Weights of a small transformer language model.
Architecture: learned positions, biases, untied embeddings.
Training: a variant of SOAP for these matrices, 622M tokens, 5102 steps.
Each number is 128 + 32 x the weight over its row's rms, rounded and kept within 0 to 255. Layers, rows and columns count from 0. The size above them is the row's rms in percent of the matrix's.

# layer 7 MLP down (transposed), 1536x256, rms 0.205, rows 976-1028, columns 192-255
size [102  98  97 110 101  99  88  95  95  96 108  97  98 100 106 104  95 102  96  95 104  96  98  96 103 104 122 106  90 117  95 107  94 102  98 109 103  95 110 112  93 107  98 100  94  89 108  94  93  93 108  90 101]
[[182 135 111 123 106  89 104 140  79 180 119 168 157 149  93 112 113 177 121  72 119 155 142 179 122 177 137  96 179 100 154 146 120 157 122 179 144 123 166 123 118 161 123 109  72 110 104 139 120  93 153  76 172 142 145 113 124 143 149 118 132 157 197  41]
 [165  79 143  95 118 131 114 191 110 174 122 133 110  59 147  86  92 101 181 154 129 171 119  87 132 129 135  94 147 115 143 145 190  81  97 156 165 146 130 138 113 109 139 106 169 103 155 104 132 129  60 103 133 124  90 112 106 116 160 110 136 110  94 186]
 [142 124  99 134 121 120 143 172 130 150 179 145 137 180 156 139  76 112  95  95 153 100 146  81 112 128 125 168  83 133  91  93  99 116 150 111 152 155 122 171 123  75 150 112  93 151  87 125 177  38 114  85  98 109  92 150  70 119 109 175 125 188 140 146]
 [135 137 178 132  86 108 118 177 139 183 124 122 110  35  65  65 137 102 108 157 120 101 132 121  77 124 141  82 111 138 152 189 113 136 152 111 132 139 207  30 162 112  97 145 136 110 102  95 171 188 139  86 166 145 185 146 155 151 102 119 150  99 110 110]
 [137 212 101  91 148 119 128  85 168 101 111 146  83 108 109  87  95 133  81 125 144 130  93 122  70 110 164 175  92 116  92 108 129 156  42 148 148 182 104 131 160 112 123 137 113  96  98 135 178 148  91 102 138 138 142 118 102 155  65  94 136 144 167 162]
 [166 153 145 107 141  83 123 136  93 143 107 136 104 108 114 205 128 118  99 110 143 237 139 190 179 109 122 110  78 107 100 113  77 124 161 101  97  94 142 111 102 129 144 103  73 165  95 116 166 151  89 137 190 156 130  98 132  95  96 130 141 155 132  67]
 [ 62 138 199 129  92 140 120 113 168 150 150 173  89  99 114 186  90  93 146 134 110 155  90 134  96  92 108 116 142 171 126 121 154 140 154 105 194 161 104 112  77 178 170  94  96 185 122 111 102 175 178 113 140 151 154 116 170 105 165 125 129 135 120 164]
 [145 116  96 103 156 150 128 140 105 177 185 123 147 150 154 149 123 151 180 118  99  94  61 120 138 186  91  70 113  70 135 100 159 114 118 105 133 104 157 119 101 125 127 160 140  56 138 143 136 123 148 112  92 112 147 194 154 145 198  88 155  93  62 102]
 [126 150 106 224 158 146 140 110 134 122 134  95 134 144 184 126  94 133  98 171 103 127 164 142  76 149 124 129 134 143 158 129 111  93 138  91 142 164 166 102  80 175 157  82  59 126 116 104 118  76 220  91 103  87  86 156 166  97 134 153  99 107 192 128]
 [107 139  85 127 158 156  93 154 133 121  89 151 128 154 110 156 114 137  61 150 123  51 124 176 111 121 129 129 135  93 152 133 150  96 135 120 131  46 155 122 136 107 169  80 171  68 124 131 143 108 122 128 146 117 151 123 120  85 164 110  58 167 158 164]
 [119 140 133 147 135 120 148 194 155  79 112 132 145 114 180 136  81  94 139  88 155 153 123 155 146 128  83 135 182 122 143 131 122 180 129 121 112 112  81 156  62 152 136 114  79  57 152 160 107 125 144 108 127  64 180 112 156 134  66 116 144  75 122  87]
 [160 116  52  95 195 133  74  94  56 134  78 134  76  95 117 155  85 134  58  85 119 138 125  95 137 136 110 147 192 117 129 104 136 120 142 147 110 140 108 181 125  71 189 124 108 154 121 190 123  92 145  81 132 116 108 145 116 167 164  90 126 132 146 129]
 [176 122 159 151 118 116 126 132 125 110 132 173  94 113 159 172 114 207 170 108 169 123 131  96  88  96 113 159 123 188 126 156 201 157  15 112  96 125 198  77 125 146 173 122 112 118 101 148 112 145 161 166 139 211 155 100  78 103 164  71 102 109 124 100]
 [ 80 141 134 140 170 107 159 144  85 124 129 109 102 132  64 113 111 201 110 123 137  98 131 126 113 173 116 118 134 117 137 172 183 132 124 147 147 107 157 135 136  80  50 144 109 149 165 203  83 165 107  90 110 136 101 172 130 143 170 113 123 131  90 143]
 [158  68 181 165  75 113 153 112 119 171 146 147 202 154 106 141 157 102 103 122  95 126 119  86 133  40  99 132 125  70 104 146 149 119  59 104 144 170 110  71 148 133 164 120 156  40 191 152  94 161 169 161 184 101 156 111  98 166 118 150 103 130 121  81]
 [178 129 159 194 168  40  94 153 121 137 122 116 154 132  85 120  93 159 104  93 188  96 174 162 148 127 119 150  90 116 137 189 119 113 105 132 109 149  78 140 152  93 159 126 197 164 152  83 150 179 100 137 101 123 177 146 110 216  86 153 106 126 165 113]
 [128 112  68 150 132 131 134 139 136 147 140 138 159  73 162 112  87 181 117 105 100 208 133 107 116 151 108  85  95  76 134 134 101 137  70 114 141 130 161 142  80 128  53  94 130 172 163 153 109  94  96 113  93  96 135 142  71 144 158  97  92 106 141  84]
 [ 88 179  98 108 132 140 148  96  72 131 181 161 133  81 100 187 140  92 127 169 144 156 125 153 155 118 174  85  87  74 103 166 137 170 114 151 144 127 104 159 111 143 140  89 202 176 170 154 104  92 120 163 163 145 113 127 124 109 112 160 142 131 101 114]
 [116 133 144 166 107 131  88 125 147 129 147 105 148 145 127 113 176 171 165 189 118 119 133 117 111  79 128 142  81 116 176 140 130  97 115 136 176 103 138  75 172 128  99 106 150  88  90 136 134  71 109 161 140 110 190 191 123 133  31 110  97 142 127  90]
 [145  74 169 103 112  94 204 108 103 108 134  92 123 114 116 142 116  48 132  85 158 131 150 158 126  84 115 133 151  99 165 106  91 110  86 109  93 154 118 144  73 173 104  79  94 194 128 158 168 117  65  99 120 117 101 126 133 194 143  93  99 177 132 136]
 [142 131  87 139 116 156  76 180 151 150 119 165 144  89 142  92 152 134  51 141 112 133  95 157 116  89 137 127 189 137 212  96 122 111 122 114 136 138  89 127  76 109  69 125 158 170  84 162 122 108 146 146  99  92 110 142  71 122 112 166 116 148 126  60]
 [113 163 130 174 141 129  99 130  93 152 130  69  67 103 114 188 190 105 141 187 122 125 176  66 161 137 129 129  88 137 169 105 153 167 150 159 131 121 137 141 181 138 120 144 101  75 106 184  91 135 122  84 129 127  69 134 154 154 127 193 139 118 139 120]
 [150  75 169  29 158 168 143 169 111 104 127 109  99 155 188 141  81 127 169 156  54 158 118 135 125 116 141 125  81 159 138  86 104 145 203 171 117 137 147 155  82 172  69 179 115 125  85  70 100 149 109  91 132 157 162 116  78 137 119 135 102 156 104 126]
 [157 108 113 126  59 105 148  59 136 110 145 113  91 121 119 136 144  98 142 129 126 157 215 187 168 129  95  69 134  94 199 111 145 140 147 146 104  98 154  74  44 167  98 156  64 147 150 102 146 123 187 110 186 147 111 133 119 138  85 131 168 104 145  87]
 [161 142 132 138 150 125 116 126 172 163 116 133 130  67 113 149 123  98 149 154  99 150  90 114  99 136 125 167 149 104 114  90 169 138 139 106 142  70 124 152 167 126 136 168 148 119 128 133  30 133 136 128 140 104  95  88 144 144 121 123 136 117 212 191]
 [111 171 137 131 176 142 134 145 135 123 119 158 182 119 128 157 108 174 139  47 141 105 131 130  98  60 150 149 165 103 172 157 144 160  57 155 122 167 126 127 171 109 171 164 180  96 200 125 129 191 142 147 108 186 143  93 125 111 160  40 146 137 129 129]
 [128 105 100 145 113 115 152 164  97 159 155 127 142 138  88 149 141  90  72 156 149 176 133 183 104 186 133  72 116 165 163 116 161 158 166 157 144 150 179 125  98  99 123 164 108 133 118 128 147  84 112 141  84 123 188 142 107  79 120  97 150 134 116 109]
 [214 125 164 152 202 138 149 166 142 141 135 150 178 109 145 176 137 118 138 149 138 151 138 121 137  56 101 116  29 103 161 115 133 101 178 128 130 128 185 139 200 143 142 176  75 145 201 184  87 144 162  90  89 104 164 118 128 107 134 152 165 154 150 113]
 [161 177 106  99 116 102  90 185  89 100 209 121 110 102 117 127 155 108 108  70 147 147 116 173  97  81 125 106 103 120 145 112 149 131 133  61 132 103 140  94 157 133 148 147 126 117 126 108 204  92 135 100 137 148  66 108 146  98 146 151 138 118 116 130]
 [178 146 162 122 122  98  63 142 143  89 107 131 160 109 151  97 167 177 178 191 115 140 125 140 111 174 112 116 165 135  90 163 133  24 110 124 110 154 138 168  86 154 131 161  96  91  72  83 149 125  77 133 128 154 118 117  74 110 158  93 116 164 113 142]
 [ 97 141 152 176 107  62 123 107 158 214 179 151 114 153 121  92 103 174 152 145 124 118 125 145 114 147 158 101  94 119 106 114 157  90 145 129 154 167 145 158 117 105 156  93 143 151  80  90 126 174 125 118 129 105 102 102 183 157 103  88 142 117 144 193]
 [146 115  98  38 113 135 104 180 138 150  38 166 130  66 154  82 113 135 151 122 138 145 159  96 174 114 129 221 137 180  70 173 135 122 131 138 154  89 180 167  63  88 104  99 175 110 151 148 166 185  90  88 136 110  80 112 125 152 136 118  43 130 121 104]
 [ 61 116 156 151 111 131 120 106 149 119 118 185  89 141 105 186 155  89 128 127  96 170  62 120 108 124  81  92  83 125 161 141 105 143  94  99 151  69 128 157 100 138 137 106 121  88 112 164 168  61 120 145 131 114 112  80  48 130  69 100 151 106  89  75]
 [138 152  81 138 150 122 120  97  80  65 143 184 123  97 135  90  94 143 175 129 168  82 169 118 124 109  87 101 107 119 138 105 127 136  95 130 143 118  97  79 125  63 105 194 130  91  49 128  89 128  87 126 112 118  93 120 130 133 138 130 133 132 128 138]
 [107  89  88 165 101 134 210 144 169 148 140 194  99 122 145  91 118  75 152 112 171 136 138 157 107 107  64 118 176 121 110 138 174 111 163 172 186 121 136 199 142 127  93  95  94 140 137 119 111 141  57 144 211  95 117 155  93 112 155 138 222  90 191 135]
 [163 163 157  83  71 106 112  87  78 131 118 175 134 176 149 182 116 128 166 144  74  75 158 119 101 140  91 154 123  67  94 124 154 145 166  89 126 156 118 103 130 185 160 100 165 102  76 127  59 157 159  76  92 147  88 140 108  82 100 163 108 107 111 134]
 [126 128  80 134 132 155 181 190 110 164 185 112  91 138 166  42 127 101 133 176 135 147 123 140  80  98 151 144 128  69 145 134  90 121 149 136  99 119  99 187  54  73 147 145 138 178 135 103 136 159  93 155 135 132  92 100 141  76  90 163 137 175  95 200]
 [156 132 130 112 136 109 118 150 171 129 174  85 199 113 106 100 184 109  88 140 122  89 127 131 133 153 129 121  70 114 116  72 160 127 149 136  69  94 137 141 134  93 103 187 100  77 132  96 159 172  83 118 137 119 120 116 144 149  93  78 160  98  76 156]
 [143  99 133  96 160  57 153 136 152 123  94  89 162 141  77 139 134 154 111 139 183 201 120  82 161 154  77 180 146 200 111 146 135  76 183 131 155 192 126 147 121 150 123  65 160 131  79 182 186 122 112 122 141 112 220  85 149 115  89  94 117 182 148 148]
 [125 120 135 145 148  63 129  95 117 137 132 131 163 147 175 113 132 156 128 153 185 129 162 120 203  70 169 111  84 142 131 169  58 141 119 152 119 119  81 108 117 157 154  84 153  91 108 108 149 104 139 117 152 130 138 126 100  97 142 157 101 170 150 114]
 [139 116 186  99 167 131 144 157 147 102 161 163 137 100  96 155 129 128 173 129  91 182 117 129 113 147  89 128 128 163 192 151 134 129 117 125 177 117  67  73  87 120 108 115 122 136 150  89  99 119 107 152 175  83 178 164 133 149 135 193  54 147  90 152]
 [170 151 150 115 112  88 108 147 173 113 131 136 108 113 129 142 102 156 157 147  93  89  92  98 167  86 113 131  91 183 122 153 165 144 126 156  84 171  62 142  83 168 153 114 139 184 178 143 154 196 162 100 116 150  87 138 148 131 158 159 130 142 136  95]
 [143 106 127 156 176 143 125 122 121 130 107  78 152  92  74 177 145 158 172 159 168 104 118 155  74 155 136  36 128 157 149 159 135 155 124 148 141 127 158  87 148  99 140 141 123 121 174 130 150 112 117  93 147 129 143 166 105 190 114 150 146 178 163 121]
 [170 138 137  80 102 144 161 109 133 110 152 126 127 113 135 116  75  63 136 125 139 136 147 142 124  73 115 108 107 104 131 118 150 131 153 109  48 115 101 143  98 166 109 168 100 141  98  87 147 151  98 126  90 146 121 118 229 146  90 156  94 138 100 116]
 [125 140 144 152 117 127 100 172  97 112 125 123 112 109 162  53 151  73 149 144 154  93 189  47 194 123  84 152 154 138 123 208  80  99  80  55 157 143 164 129  84 170 119 136 150  66  92 101 139  78 141 123  77 105 204 143 170 154 127  92 109  86 156 132]
 [183 122  96 103 120  97  92 146 145 135 167 151 164 143 141 125 203 170 162  51 132 103 100 140  87 120 154 148 105 105 111  63 159 118 137 136 141 127  92 119  84 180 139 118 145 125 119 126 103 115 153 186 171 146  69 141 122 154  52 162 124 126 132 125]
 [140  89 103 148 132  82 141 115 136 127  81 205 143 138 131 125 148 134 197 151 100 110  47 139 117 150 128  92 138 120 158 129  83 101 107 191 164 155 160 130 134 120 133  68  79 176  50 152 128 145 143  93  80 111 110 133 118 141 146  90 144 131 140 159]
 [104 152 160 124  92 157  98 127 145 135  81 125 106 133 170 129 105 121 189 124 129  77  99 147 126  83 166  97  77 145 114  83 176 107 112 126 128 146 101 103 141 141 166 133  95 166 120  84  93 150 118 114 163 135 197 168 150 122 165  80  99 120 122 183]
 [137 133 161  83 130 161 145 165 146 118 106  97 110 109  80 156 147 145 147 163 195  84 120 107 110 177  62 127 177 147 120 106 187 133  84  85 144 157 114 138  38  84 143 136 134 129  85 164 171  93 101 172 118  95 145 144  57 106 110 168  96 101 148 131]
 [ 78  98 104 130 138 109 146 127 136 107 106 134 123  58 117 117 156  98 103 163 100 126 100  80  55 181 136 157 158  91 149  95 109  73 106 113 139 101 189 112 142 106 131 118 146 155 113 119 191 114 100 126 149 112 146 184 104 169 158  61 197 181 166 114]
 [169 135 130 167 137 155  85 138 175 145 178 142  96 147  35 152 181  77 161 121 148 136 176 142 119 146  93 104 165 121 130 144 156 170 181 114 139 157 104 168 103 125 120  84  91  47 140 143 137 146  99 150 131 132  72  93 144 150 141 131 119  97  86 142]
 [140 139  92 159 144  74  92 134 117 119 113 129 137 115 144 217 128 139  94 186 181 115  98 132 125  96 151 153 143 148 133 177 116  92 191  96 108 170 103 182 108 112 165 139 124 188 142 128 100 181 119 164 126 129  78 137  60 152 150  75 149  86  99 137]
 [156  81 145 150 149 106 105  77 103  96 122 159  98 133 122  89 115 160 123 152 175  82  77 174  98 145 107 180 123 108 130  72 158 163 126 111 200  48  99 181 127 129 142 122  99  94 123 138  71 130 151 131 155 120 109 194 163  91 177 154  99 127 116 143]]
# layer 7 MLP up, 1536x256, rms 0.2, rows 977-1028, columns 192-255
size [108 102  97 105  98  99 101  96  91 106 106  94  97 109 106  97  99 100  87 109  96  91  94 105 100 110  76  98 103  81 108 103 109  91 104 104  97 106 109  99 109  90 115 100  95  94 117  96 102 102  90 105]
[[131 119 123 119  92 114 104 141 127 115 149  84 133 111 171 140 140 184 112 113 101 151 121 166  87 126  70 140 102 179 174 108  95 154 139 100 139 115 151 130 138  59  79 126 110 140 122 122 115 142 184 146 125 126 137  82 143 131 111 143 130 134 124 126]
 [135 115 152 150 146 142  96  94 119 124 123 106  81 127 138 106  99 144 111 117 173 112  54 134  95 111 122  77  85 197  84 172 147 124  79 109  99 136 181  77 114  73 157 175  86  84 186 108  63 149  87  93 208 129  71 118 156 175 101 117 120 132 167 200]
 [120 108 176 117  69 193 158 133 132 133 178 140 104 116 133 109 122 134 158 139  68 144 108 170  97 155 110 146 124 177 165 146  63 156 149 100 123 159 146 122 120 155 105 156  85 173 107 179  82 102 122 160  73 124 218 160  98 139 119 169 123 150 140  81]
 [111  97 149 201  94 135 129 142 128 118 126  87 126 127 121 122 143 110 172 154 100 115 145 160 114 154 136  95 124 131  69  44  98 118  94 111 128  47 139 141 115 136 161 131 162 196 133 117  87 149 145 166 144 116 106 106 178 142 128 132 133 159 159 115]
 [ 94 125 150 150 139 160 132 114 141 193  88  95 107 144 169 151 180 131 170  92 112 164  98  93 108 158 158 159 148 122  59 138  87 160  63 176  91  70  91 152 111 168 154 175 132 116  48 109  65 163 101 122 162 118 132 172 108 105 116 120  67 211 139  93]
 [139 124  75 114 140 129 124 151  95  83  92  99 185 131 136  78 192 125 105 103 139 112 134  79 174 146 140 151 151 122 141  89  94 125 136 119 144 100 167 138 163 111 102  87 109  65 162  90 141 100 124 140 167 107 147 125  79 101 126 154  87 111 166 112]
 [116 122 135 136  80 104 128  99 168 114 101 139  83  87 144  99 148 101 165 111 167 167 176 106 165 104  74 167 164 147  97 169 108 125 122  94 173 139 172 123 109 131 144  70 110 148 152 149 156  90 123 136 160 145 137  69  81 118 104 163 129 156 126 125]
 [ 87  97 137 103 112 109 113  74 142 171 128 139 117  59 128 149 169 164 143  76 180 108 130 133 148 143 176  72 179 180 106  97 115 111 139 146 130  93 112 135 100 146 106  81 151 148 117 126 144 131   0 139 134 132 156  96 139 130  94 121 163 158 100 193]
 [175 121 152 107 131 163 161 162 100  87  97  77 150 105 104 139 162 178 125 112 121 120 159 123  89 144 172 120 135 142 122 161 125 107 137 185 122 149 147  96 139 107 100 168  76 203 119 143 100 109  95 160  63 183 102 124 133 161  99 117 195 106  50 135]
 [178  64 174 195 139 134  81 117  98  95 191  92 117 174 167 106 145  86 145 165 135  90 148 164 103 123  92 111  59 126  59 106 109 101 158 108 104 108 153 136 118  67  93  88 144 139 113 106 137 141 106 161 136 148  86 130 162 132  67 108 119 179 147 146]
 [126 147 158 140 136 175 153 139 161  42 139 117 146 128 144  77 120  89 146 165 117 147  82 136 104  68 159 149 114 120  71 128 145 126 130 118 161 124 138  78 127 135  95 172 112 140  90  98 151 154 102 152 135  84  99 124 157 113 138 170 208 140 117 121]
 [192 110 113 102 144  85  91  65  92 125  65 133 176  99 133 126 130 128  85 148 146 125 172 156  93  95 139  90 125 133 103 103 126 149 182 120 157 167 149 128 165 148 149 149 184 159 112 146 129 175 123  67 167 140  95 108 129  65  58 155 136 171  85 112]
 [109 164  82 183 114 113 144  87 106 130 131 134 107 176 109  60 126 139 103 101 118 132 123  93 161 132 120 101 153  70  79 140 161 118 104 135 178 144 119 130 177  58  97  91  97 154 214  73 108 113 169 112 194 164 136 160 110  77 142 137 139 131 128 127]
 [103 174 148 124 121 137 185 163 116  63  90 125 175 112 115 185 124 112 122 137 153 108 100 164 169 185 145 143 129 170 126 106 141 105 157 104 108 110 103 162 120 155  85  83 123 165  82 146 122 139 144 102 110 137 134 145 163 175  98 138  82  76 147 139]
 [167  80 151 139 146 154 143  58 199 131 151 159 109 165 138 154 153  85 118  89  94 111 138 112 149 133  93 165  86  97 133 134 152 123  90  88  96  97 185 154  64 183 162 128 176 142  94 126 114 141 173 135 141 153  49  80 120 145 203 141 203  99 123 147]
 [170 134 183  79  80 126  99 141  96 104 115 124 102 133  71  81 152 142 160 148 139  72 149 140 106 153 136 130 208 147 141 156 168 146 100 132  58  86 151  97 105 114 202 109 125 129 141  86 130 142 131  66 140 152 156 134 131  97  86 131 155  83 153 114]
 [186 135  45 120 186 133  42 109 134  65 154 144 152 134 120 121 115 104 126 166 106  87 154 125  85  93 118  84  99 122 138 133  96  80 127 107 118 112 127 148 100 108 129 127  93 100 159  79 200 111 149 112 166 155  89 130 114 143 185 137 121 195 130 172]
 [105 105 111  50 157 101 165 131  62  66 127 172 133 143 183 134 159 133 133 127 137 131 104 107 147 142 175  77 145 100  90 133 130 159 146 108 107  47 121 134 169  95 128 131 118 154 155 158 116 126 139 142  55 112  94 102 122 169 169 122 153 120 142  99]
 [160 158 141 147 158 140  77  68 126  71  75 140 140 127 138 131 155 116 168 163  79 176 164 106 172 105 104 132  75 147 169 157 121 163 105  97 187 143 180 144 119  72 139 101  71 179 106 103 139  81 166 131  77 141 107 120  80 106 110 144 131 170 164 118]
 [140 119 151 176  87 110 132  92 211 110  77 162 144 100  97 156 118 112 159 161 135 138 176  99 211 172 172  89  99  78 105 140 107 127 102 129 140  47 119 182 138 134 156 151 151  84 129 120 142 121 140  64 107 141 190 101 181 181  50 206  86 104 145 119]
 [134 162 115 124 100 123  70 187 155 119 127 127 158  40 141 140  95 136 116  96 118 169  46 142 143  91 109 179 150 154 123 144  94 147 132  74  93 113 145 109 158  90 158  91 145 152 121 105 149 113  99 175 101 115 197 146 128 146 157 171 122 127 114 153]
 [119 173 138 142 117 209  72  78 160 122 158  81 147 148 116  88 138 112 118 101 109 157 136 180 183 133 132 187 126 107 127 107 125 169  86 109  97  95 174 101 170 133 150  99 182 101 111 102 143 134 140  86 175  78 145 143 161  45 156  98  41 100 183 131]
 [111 133 112 150 154 174 142 151 117 160 105 133 165 131 109 110 144 143  71  89 145 118  10 161 129 102 164 145 145 168  76 172 119  85 150 136 133 133  80 140 143 122  94 112 141 136 136 181  88 147  99 122 127 132 195 128 109 123 132 133  85 134 155 111]
 [144 137 162  91 133 139 121 181 103 170 180 122 182 161 121 123 120 164 131  54 155 120 135 136 122 241  91  87  94 161 124  96  92 142  97 114  90  52 115 127 110 112 116 141 111 146 121 109 163 138 144 192 142 109 164 149 124 127 130 150 102 145 127  75]
 [166 123 139  94  94 117  95 118 135 143 132 127 124 153 100 140  88 117 114  64 111 100 137 122 210 154 150 129  70 168  94 179 143 129 139 104 148  85 116  96 129 121 126 152 121 137 107  87 119  49 178 168 166  95  94  76 114 170  37 152  98 139  83 130]
 [137 143 172 121 135 129 123  87 107 108 125 109  91  58 104  87  71 132 136 120 102  65 106  80  59  89 134 151 175 104 131  90  93 101 124  98 147 163 123 182 154 146 110 129 125  92 116 124 140 114 139 153 213 192  94 162 173 142 186 145  86 159 126 164]
 [101 130  93 115 157 139  56 132 109 143  39 126 191  91 124 100 172 170 140 118 113 139 106 163 125 150 114 177  73 181 112 118  95  47 142 111  96 145 149 117 123 140 114  96 129  70 218 164  86 137 161  85  85 130 130 136 103 141 141 153 127 181 108 117]
 [145 132 165 131 149  89 150 116 166 154  45 146 183 165 168 147 107 135 129 179 101 108  62  45 189 145  83 152 151 149 121 119 123 167 145 178 160 183 125 144 161 125 134 113  88 120 141 159  64 149 162 147 121  78 168 161 190 168  80 121 131 119 140 126]
 [120 149  69 112  81 109 104 139 129 134 131 120 205 103  81 167 149 159 118 131 148 135 116 163 102 162 137  87 123 204 124  85 123  73  94 105 171 167  44 102 134  81  92 158  98 139 211 120 137 139  67 149  90 117 127 130  93  85  91 149 123 140  99  92]
 [ 97 105 123 167  88 100  69 107 111 123 135 176 135 137  83 134 161 106  85 167 126 132 109 141 134 161 104 173 118 128 161 117 144 115  56  84 144 137 137 119 143 159 123 212 126  66 145  78  68 111 128 146 126  87 117 100  72 109 165 153 100 103 148 108]
 [139 106 126 148 138 166 144 101 131  78 107 152 127  93 151 117 129 111 113 184  85  77  86 137 135 119 186  91 115 142 138 155  89 116 104  77 114 182 134 121  73 111 109 165  78  81 168 136 113 127 141 119 114  79 135 140 105  83 146  92  87  82  95 112]
 [171  97 139 111 135 110 101 133 178 124 148  72 170 135 179  87 105 169  86 160 140 114 157 178 112 171  84 148 164 140 102  87 170 133 179 131 113 161 163  69 146 140 131 144 167 169 171 104 101 167 150 120 143 136 151  93 111 192 147 147 124 173 131 142]
 [144 106 181 180 143 138 133 114 136  96 108 146 135 137 141 135 163  62 112 113 136 141 151 105  82  72 167  80 107 116 134 141 160 138 177 144 154  99 158 183  92 108 195 101 142 104 112  39 173 136 150 123 146 107 133  98 157 130 154 123 126 137 166 104]
 [169 147 143 151  85  67 163 175 103 156 141  81 108 168 123 126 154 175 134 121 181 163  92 136 157 184 132 187 133 100 133 146 121 132 136  81 104 123 129  96 113 173 172 116 142 109 118 125  74 134 156  80 126 117 114 135 121 129 104 169 116 113  86 129]
 [183 111 125 177 186 174  94 149 132 104 109 192 123  91 134 130 107 149  79 149 159 195 116  94 122 170  70 143 185 229 120 132  84  75 124 192 143  86 124 178 171 103 102 130 120 139  94 170 141 128 116 131 129  88 132 173  68 108  53 116 110  72 156 138]
 [ 79  81 164 159 114 156  58  86  87 165  54 130 123 128  80 130 124 164 108  92 205 106 116  89 143 204 108 100 170 172 140  85 154 118  78 171 118 112 116 135 209 138 134  84 161 139 132 126 109  86  98 123 123 152 132 108 129 152 147 155 124  88 114 113]
 [103  76  98 133 136 166 101 143  96  67 110 133 118 104 116  80 103 119 165 144 186 124 172 136 165 171 109 150 144 128 115 154  91  93 105 125 138 121 116 105  86 142 147  90 168 186 172 137 143 112 148  78 118 119  56  94 164  98 184 124 124 116 121 130]
 [120 151 190 122 106 124 195 112 132 134 163  72 102 108 126 167  95  92 142  91 115  98  97 170 165 139 167 129 106 162  88 127  69 155 156  90  86 183 151 142 163 151  91  92  61 134 164  85 131 147 183 148 118  92 115 184 141  86 133 202  33 110 113  83]
 [144 173  96 140 138 149 160  90 159 132 158 139 136 110 136  72 122  70 117  78 143  70  95 102  94 125 125 118 157 121 148 160 111 138 134 157 131 148  96 142 105 139 162 100 105  74 212 101 215 135 101 183  99 139 119 146  75  97 167 183 116 135 104 102]
 [101 112  96 183 125 123  59 149 155 165  87  99 137 107 120  91 150  76  92 116 106 188  99 122 152  60 170 194 135 139 123 146 128 144 121 128 101 184 174 186 185  85 128 130 142 182 127  92 140 159 124 106  91 132  97  72 154 136 110 116 203  84  87 148]
 [129 101 149 119  81 121  76 130 114 117 116 117 159  73 137  87 124 106 120 142 180 169 122 107  73 116 152 188 117  99 121 102 161 117 124  40 117 128  96  66 103 171 121 143  79  94  96 191 102 137 138  99 140 140 174 134 121 158 142 117 111 120 178  88]
 [166 103 141 157 120 173 105 137 124  70 113 111 126 123  82 112 180 171 135 116 109 137 126  98 165  77 138 132 133  87 104  94 177 143 124 117 113  65 143 142 189 116 117 139 128  92  97 134 142 137  45 135 155 116 108 157  97  81 127 171 127  95  46 109]
 [106 100 108 114 162 137  84 141 158 132 117 143 172 123  95 151 157 146  99 201 130 141  53  93 130 165 132 130 160 126 148 114 133 130  77  50 129 118 138 132 156 124 162 119 137 164 105 101  99 189 129  94 192  79 113 119 156 137 131 159 150 135  84 191]
 [119 105 112 128 145 104 104 134 171 155  82  92 105  80 134 113 132  86 125  91 110 188 165 147 124  91 128 117 140  69 109 173 135  47 125 135  88 126 183  64 104 122  92 130  95 146 154  91  94 181 134 196 181 107  67 138 156 151 118 136 111 143 141 135]
 [162 138 117 146 130 137  98 116 105  99 123 145 125 119 156 134  77  95 104 197 140 132 196 123 126 146 156 114 193 105 194 178 152 105 101 132 150 142 180 113  98 147 124 153 131 114 135 151 144 182 121  53  97 182 134 112 112  71 186 109 116  55 114  98]
 [132  82  92 115 156 128 118 182 128 150 121 196 137 153  99  73 191 154 164  70 106 158 117  96 187 183 100 174 121 142 170 160 116 152 104 144 160 144  97 139 175  94 137 105 123 133  48 145 124  93 134  85 157 150  69  88 214 140 116 134 134 121 135 125]
 [106 129  97 124 182 125 134 100 142  84 162  90 111 130 118 131 138 170 105 103 124 202 151 150 128 188  63 202 133 122 110 141 113 172 156 122 122 121 191 142  97 106  65 100 159 124 156 126 159  86 152 112 101 113  85  86 113 174 140 103 137 166 127  60]
 [136 142 107 103 146  38 119  83  83  91 147 133  97 114 102 166 129 112 137 104 162 109 120  87 137 136 180  83  89 174 131 125  66 116 132  96 103 195 116 134 117 181 123 122 146  88  62 127 126 140 160  93 186 156 129 116 159 102 114 133 121 213 125 148]
 [220 175 112 152 141 150 118 146 157 149 153 107 113 200 118 171 110 156 137  83 120 125 140 122 211 111 148  97 139 144 140 150 117 115 144 201 193 164 104 117 160 133 148 151 144  88 144 120  73 121 161 132 102 151 175 116 132  99  71 148  73  75 146 146]
 [140 112 160 136 169  92  94  94  80 181 135  89 107  89 123 153 120 158 176 156 152 150 190 120 169 116 123  79 118 106 157 116 153  97 117 123 154 132 100 112 137 153 172  99 111 161  92 144  84 111  75 146 132 125  69 118 153  89 150 163 122 176 144 115]
 [131 159 142 107 129 116 146 100 120 135 127 146 133  90 122 140 159 172  85 112 120 105  67 135 150 167  84 144 106 194  70 142 129 180 130 114 114 143 111 135  97 125 121 103 137 135  88 191 143 119 133 179 146 104 179 127 120 127 123 160 150 143 107 123]
 [167 130 184  88 134 121  80 142 113 129  66 100 137 133 149 119 158 176 162  68  65 179 185  99 162  82 108 106 119 152 134 138 143  94 140 172  72 187 102 142 130 121 160 127 130 128 144  98 180 127 102 147 105  87 146 105 127 145  76  65 116 128 153 109]]